Part of a small language model's weights: attention and MLP in parallel, 2912 steps.
Each number is 128 + 32 x the weight over its row's rms, rounded and kept within 0 to 255. Layers, rows and columns count from 0. Numbers have three digits each. The size before them is the row's rms in percent of the matrix's.

# layer 2 attention query, 96x96, rms 0.141, rows 0-33, columns 0-47
083:047160155165194094179111134123091138146144153106167185141068132138122107198127116122142074138114084117093069143116090174157167096175185086140151
107:074122105096168207134178189145085084153090096091175133126098116187138133225127133114136095060152141101140156084110123163064109140160168131131137
106:187119144115088167104150057148126099171126076150102126096098101080143101058116122126139101086170137104140188128144098151105095125132112152133162
081:177143131113109146116082122154144197120146067134109184115147107133093106095079119071188155162124153198068091189145150079122182196133123093139125
080:145175122078123163153070154137098086161131169128107152147143179147114118105147088077098086149071051131123134145145097147122102085117173117157121
108:113133136121108185135156083176143040113059072150130108147098128114132083117104125119143146090131162105139141091127132184094105109142127117117087
103:139187096133107125089121051126099167155112116165128068161082057110093148115138135119155153106103143122134137099150100125142132144140103110133170
085:130107126109125154063134141109157129139101075147151157085191152149068172115056132127164130090145133161154103149187164106129146112184127162071195
092:225120144141148108130113116147129153078092104172144061137165146178135076161126111126100128141143119130177199107115037140075163107118138158126110
095:114122130109171169137120188055123143116085098142154102073185124105077115136072111083144089158125124116121128153133123183080105101127151192143109
099:149113114123103089161127162112098101153121111123169160126132169086148077104171152135136138131134120118111132174171118162100087138144041182133098
103:194139088137100099116097144137106080088077075162167154118088106157112148109166103128149117161125087133063168132091161168100129083111189121112187
112:103125153181152117078172135095083095176174138114191149116119126154130194113150185129148138090133129155122058155152112086146098092120098097137173
121:097090132158134119129174148083076161186143147114155130079089155099122143127122143122126101161094174103121132190074157144134118123126179160161137
106:168145149119152083113140075154096139073133118136102155195165187141146152041104141153149117106133091192151130143150122109138145146065124089084131
098:151097116093083146095144147144170124168149108168100087107141133140100177132214128151154178100057159152070147152104075142171114081166077112172077
117:112133090118197153161085157153164167184150128134160135165103118077134165172114211179170136132119170174130061145131132139161118115174132194097120
108:114161165164164068182154083147152147126137065111109138152069063069131137119158141120127072109134103088191072164087100136087123106085077170169141
106:102175142114102096069164106126101104181111124136159145141107129170077128140127120159088053089150091185182107124151071137162113131105077127076122
116:127130127131078188148114157118135135129110163124123085122147095120147177109177080085154121090058161098188132111137099117067181105183091073131116
119:223123098089088060097137056105123168172150111147137091133138171083131094094077158110066140155175088113140096117133129102158105127177134141124150
108:115162133166128120121110093105153128139080105155065090144137144133173100101105111128173172135117099077141117138153085113135142116133121136099131
102:106135126139168146199149181120135115071130092109143128083118139124087103123200059062106139130177109132166139138115162161119114160140125130164161
111:165183156126127095122116121161058089079161146070166156151152121112108150136124103085191158179173169146150137100157124161129119127124087189094103
099:137061091201130142116053173120140102093125085085122102138114129091108096101132097088057119075129084128115172099179120159126132146184081134173078
102:204181166133086173104084156122153134112166105121147173184138146155172144097115103057183172142134109153084148125186134084114098148112135229133137
101:118141122149138126084097087152105157190119143098127141138199064084151121088163131119191139168107137078159138175142142140074133158119143081141120
115:125131123095143126173066119145119141142093112106124104091046114141142091111117099120174118090077111045165140132168128136106110108196103153141191
127:095168096098159106151096172121186126067146142148141073156169148094135083142168076144152167154076098124129134123077150153091170110069092069134065
111:125079148152097125127130109135149045132124125141147118141183107139079183116119191162079110144148113134144148146109087141144151129157141130216172
095:133125119084157102121097163143116128142097205198131131141174133131134145185096147108111102176141191024124068098144098116139092091158177135160143
101:168115163099071073135114096155148109095097140098129116185101111105119086126130150113135105154130219121129125110163158136157155139122130184064148
090:076083081132129143140167172131148183153149109202097110115179122132115080132144145094152105105099137115087162146198150119148132121096080118158140
086:193059168147126172112132157087140120137079113136106126129073130165139131108148088164148134111092060116064148143115144134129178136148163146148099
# layer 2 attention key, 96x96, rms 0.129, rows 0-33, columns 0-47
080:083107154123134094078105174116198077110146106119120149100124135109095140086141194102158153124093176114108102079199070134131166120090164163103109
091:230119077154113126165141132130139077130160146114151174144088162129129136077171172153131162150097071148104138092117155058137175154156091124153080
093:121104084140125097099136169129095160115083154099134142098149074173113159124075119192141142080152170130137114158127102159135134109167124158167079
089:110132119130134112145158140101084128110148129135145100115157082137167113122127191174185112132122140156171127147142113221076149178110083104132134
091:115154132153099142134089096109151074173134136044170119116152069087122104139161078091099160140131125127051051074157122089114094126158108142152144
093:104164166075140158178147095115103105151182091098106108136158119159179116137126102116173150193117074130121124129149158126097132063088099121133111
118:135115079114141142142148150134122141142156133127109146084212143153099131165143105148132121128054078124167164187119117188141175139062114136125122
100:085151119142125106110126148127097134120208151177126123154081121069127158051075119096093121094152118158165139110145132112108133129159172155174092
119:111098160100131147126111164160162174095138150115148136069086080119157086110075108170116119113161044128115096158113113151133108101096101151153153
103:144114183162080117087101090129110128141107112119134094152148144052081108131115139088158142079148166163168126116123126141161058169143096170180143
089:113169153127147081125129154148150201097120134160126122123074161155094199178122154178162131091144085127132111185126056144159113114164087104127073
105:089114148141149123107087094116150128137152191142122122077131169115150091147041180153170124135112083118092188148139141170079104106106117112167183
113:177131146132107142122146075093116129177163134133122094138075137095125159170162190121158117129191143095140114162128145126131173146172165119165183
109:169143155134149101114196185138113131169134094108173155076095142070130132113156199127152114110136168121124113223172104094096093116126135156104206
102:126142088086143074139143085135108071164142141127109100104122146073120135139088156141129141109136085129139119064147079112168159120150142155093131
113:185034154081145085108138130166109100094121109136167117133137122136110089191161103148099154170155102057102129082142111150106103134083181160085151
105:155101141179133117126035090151160088179114155105120159164175097098116167120131184103121118105134131056135102138109105150131096098110048196150142
114:184137116185168162107106161142144094141167040145058107110098191118135168171113095103099160113103092116120174151072133147180154112068129123151097
127:124139162160084155043101156112177093160147117159124079101117124156112111102040137173122110108141084093132102105116122124099146152092108139144118
102:154109091148099079186109152133164103122144149156152093122121130153074110198144148128179157137139110133064130157148247097129095129153074056190094
111:095154138094052128175100067121102129144129093094141145161116156140129139198149163175121078104103151164095144113151147167122105153131174181117170
105:163132126122126078118090102152101098126125144079127151155097107140095156101144158192192113143140191133171124144189120128104088104130086068175168
112:063046117168136137086168132119137128095095113178146185131134174111127150138202141155084155126132095160164159134099125097138162126084099164172136
107:146150138099138178150151119071094135101128115141150153198168115181123138123083111120189130115100134106073123104113132169060043128117152112190128
106:095153173154126135099083162150101129090143114118123112136140175079087087086091126129077097095095104060129144138154075103099079104163108216104143
100:103127149076125147114110120143088120120083196167124154150183129081185129123108173150134116168079136129085192139139125151161127159175146155180120
109:101154102161081144134112131154123096086147148136126171169092159080110180114146176172175157076105118099167180175161089083194155143112095117155090
108:145123162170173072151102148215120095109044124121104066160151141134103096137114114177096104135112108117151147163157147115204139116141161142138138
109:088123111185111150133098096187193168072138100111131140160134099104109151119134123130146186172168142178122128107076171104107134113086093094157197
112:077089188093116149086129118065160141151125098130119140104162092083154158163074153122111155135060066154139137167138154106116118136183161119206148
098:111120143124142112105133114139106076136101135135147123106133096149174173104223135117146126094194087187131124131164132184127198151121153095180095
102:101125126155069149153167186152137126116141203192155170120136102117129155108122132171074115110122121087057131131136176133140087141146059118083182
086:129146119141147063063141124131149127117105178089132117143166119103134197132114125125073154119128133103123128127115102108116206152143166181123140
095:108163078135094083164148087186146170088115184152166123136141104121130117165134111118081103094127139095109102106127129182103146047112098131078191
# layer 2 attention value, 96x96, rms 0.106, rows 0-31, columns 0-47
094:125115046204101044144097101140124068097119109138097097081101144112173161125079105152137078123114121086113193145097133109117107136127140168182169
075:162143111150136124094100183121102123135142202121149135115184134064134186194090141180073116103134150108151165152117160093122154132100100151135103
096:169108155143084131185157118117142124052087142128138170169099175165136139116091121156118140116142126103117041114135132122137111098161174133175150
090:142130100120123093119191143101169117093176113107103145117086070129071095166170112138062111110156136104153154105093105185144170183166086157143130
093:107113123255124128142103147163133062096141157154151104144106072106087090116138113128122124161138139112130137099109115095109124088114141090152066
107:089074144145101089170139065144128110110107085123112103150163096082161119175129087113119109131116136143129118104126086099086139122073085116154184
105:155113162144109158173161114123093125084152091105129132146112078142119115106081148109090187117102122104161132098075174075107084154047130129115082
104:150110195136120127168116084105120105118129105131177106140134144125130120138193161075148082114116136170181091128171113089164116154165135156121107
104:109177086153132161116146105169173084120173128131113144106086104106147124036108135123147146152142153162106120086160125087083138091139108155168183
106:165106141133115105157150091165110133158178046104125139175074103135184150151084168126114151127140110117158133122086189056079108142076065201092123
097:124145128150099144180112169149087143129152159104149122166084113135156106110166102128072145158166169146156140137182168164147147106071122103167123
093:140095142122160146122119097165129215090109175133165162100123129111158073082169084178088173129145139106092147110176123214127108085171124043112159
092:123123164118147129133152133068116144175134055108108110179140132081148111141189107130084130133095116177172094102161122111178092131142115077096104
096:138117137094101165142156128211123117128157106102127163177055091165139095082103187126093117056120114094153114133137096131129139114107142089138134
111:154153172126121123117120082165129136097080119080091114114109154167160155086143108055148132110057177076146191116117172148116180136142143061161113
098:159219122153138152147115147152132117182070072131145147109104122072173177100119091073158056152098091077114145122093110126125111112093098104108077
125:093141188136147095118176116087160101093099118045102109149220129105099154119148122119163148146150132123168105133093139089135136207112114165154107
093:148128089065155109082041150155124090124060121084083077115095115127112166095150159126116122147118151166139115081052152099132109163132166095144131
094:141131109097149129207107129112126108119124144097128085168070174151209167125126179121116159133151105115142131132125135161150142080129151077153131
100:093103133134133113132100129152164163095118092119154162106131162151158100104118086133149115125179107135096132147160172128075137105112099161109173
087:173125155126066166132144082109133085056117123143058170143127152119136171159085124144155105102179126107099142070151149105094083097110068200121134
100:107103129119122060184125120148173142087097171132159121052136127117091122141102146171094117125120159092166081125087099125128098112148158125146108
090:142109115109163145078137096130118107143129115133109089121106135127142144140052126096187168153103134218111138095154157128087132137078130106150131
083:169146105084086165138095178157067120168088104136166159079151139155106123147148144080101113093153102072130125135116109147082186137139134089140056
085:156088113149080163130124119125169120106155141115109120125124072208107179124104097099184108106142084127073107098088116021121112162086068166103148
078:142126167154084169187105066141135128147134151096086117155150127128185134136119108122158165168134172096093110159127115133172127122104163120108195
098:118116089133174127133105202078138125112148149145119180113155124197186111112120177160124158085127118082064114160168150173127180154186156124116126
104:177164125147164122162089163121111137163108096133063050154166138052121169171174141159097047140109143127177144085136177141148156160150122203158086
096:069127116153160075096111179140124115125126115147168100143068136121137136140170156149109115169128109159165120088104132158118108138162149139133177
094:166121148041131117149158113076183139129120117161154194113134104083134099049118147125157140123131113099169111159144091140117196109160111123103139
085:095112156172098094149102111148097076122169174145053134117141145140117107059119170120145136125122151106196130096123111077114166112149144178125171
083:116101191157173121080154166095101155144110097068154122183093095079089131164098117152096101127127113088096060149120174161095137156076185075148104
# layer 2 attention output (transposed), 96x96, rms 0.0917, rows 0-31, columns 0-47
108:079164184122094179066152202101166127158120167091096117110120137140102082178145170137123154112160086156121119155199096139130120137138139086160145
081:092144143109082129126160127098080142123155121120136156093115103129164134087171107108131109138144068148086084129112092129158126135083095232119108
098:101093145122206175137139127105157151209131136164124124084165074023132104127158131074134098164061167099178146110147118117101119120132104132163129
091:104150124129141154084119177182143124126148116118137127124163146179147154131085121168154092094168140180103183123125113143167111061068162054133148
099:130118166136092078060170136083132125149096098147133114088132163127133087170132126180155148123098123122127143134137158141137127163086088141150108
111:138152097194171168138086124152178111115176113133080140092089170170126084138102150135174120145127073175145141143128161159178119110113151114105146
109:113138102105089101076097140167148133154106130230147111073106178131141087089193073130125082168145065119134122151135121151084112075138108121103116
096:130184094161073106160118106153095054087073184067102147161129166083153121129120131133110177147164172124153146072126133172143126057149162131065120
107:056108136152162134152160167136165135125111129126166105085197117113086059178138114138138118067109114114175135132148169129120107120152145125171099
090:134130142092107152055125128102127122090096143167148135112090164129131109065173091152148160136168117120144120161161080115037096119169118101116131
093:191144134102126120130163128100151120096096084154118140120135147184109169135122095127116115123117076163104125095141096097145137164101078162155121
094:134124103118106117122109130068109135131195078069167105134144123156079103163110127115156117059156155112096142128024122140094098139066134129159129
092:195142139100113102111092149140116081145050134127140166154081184106120127064130126076193113159144146047077162183122124140171143126191170133089148
096:086155153083159118185160092124137129100140141137092091065147179122144146145092117103153177136106148116130134169123157161096093082132109108166202
104:139147118146072157116172147152090113149109162125162079143143185070068097167154128105179112167222132174082162112124082096141113117137139143119171
093:157106105146120145099142121123128162144131159137121138186130155129101129124201104131088189121160085138078160178143136098165154168186159110134191
122:144067082183094154093110102187062102175123099164156166134129087110141129133129176141140107128086078186135079169093162063187117066103072126113168
096:147136138194064135138089157128115111157136136180167159114135132155142125160174145123137065106153083155131127170155069162132163114139176094119090
095:124109201148119127149123117161140192187074123153139106120143174151107069169105060135127154140094142140083144120150069130155100128112135125118134
095:185094131107142131161150148114129178165157106099119122169098109098062112119186100182169154087134130152156110171101127085076076132128137120156073
086:128173123147167180119091098078165135161168130155163071114084125108168076082153157125094142159126116169172090097101115176095143133106098092124156
095:116149149124131124086092096126104107163207129173109129109143125144145095133153163130144123115162141140095153135095124150113110107086109135100154
096:134175127143149220172142153129197123076130133089164123109137096123112107128118166123105154121116139092222141136147100098116171127192190124116142
088:068124147131175125145133101105133130128164144143110127207149118109176227082160088180121138137149104149086105144169170085120165150156133190140143
081:139130094110182104111173139165091133125106141149110128128129125098102037156201146180142111139120183137174154166135155215088137107092151057132138
085:144112092127131125076143120143103138083058155134117140087071148159126110197147144116070160153124123134099164077134137175116142180106090161142106
110:073119180110199139151124170156116195177149097123049122146168152055095168136122133099154113159122145111128119088075089074102102111126131137168106
104:140114143142130084105141117132180097139143121115157207164106080166078159134141141150130134085165163134115122131091043148163122094121138090097151
102:228115147114123142154126104083164113097156077162102150091149106167128163090070156105159153141101168146182135166150100109164100105129167056149131
092:086172128162161147072094078120118162066148162110149104114169172112138168129165080086101097119149159141115115069184146101095091124154093162166075
087:111114139150089092178169122120144155122116146126162123096115113041179147191107103086133166123093076121126126134126116115161078036096123180103101
088:202128103104064154099085155139130192120102125148130150099153140157178152128161109091123178175092116124127176102063130126156155155128139152132089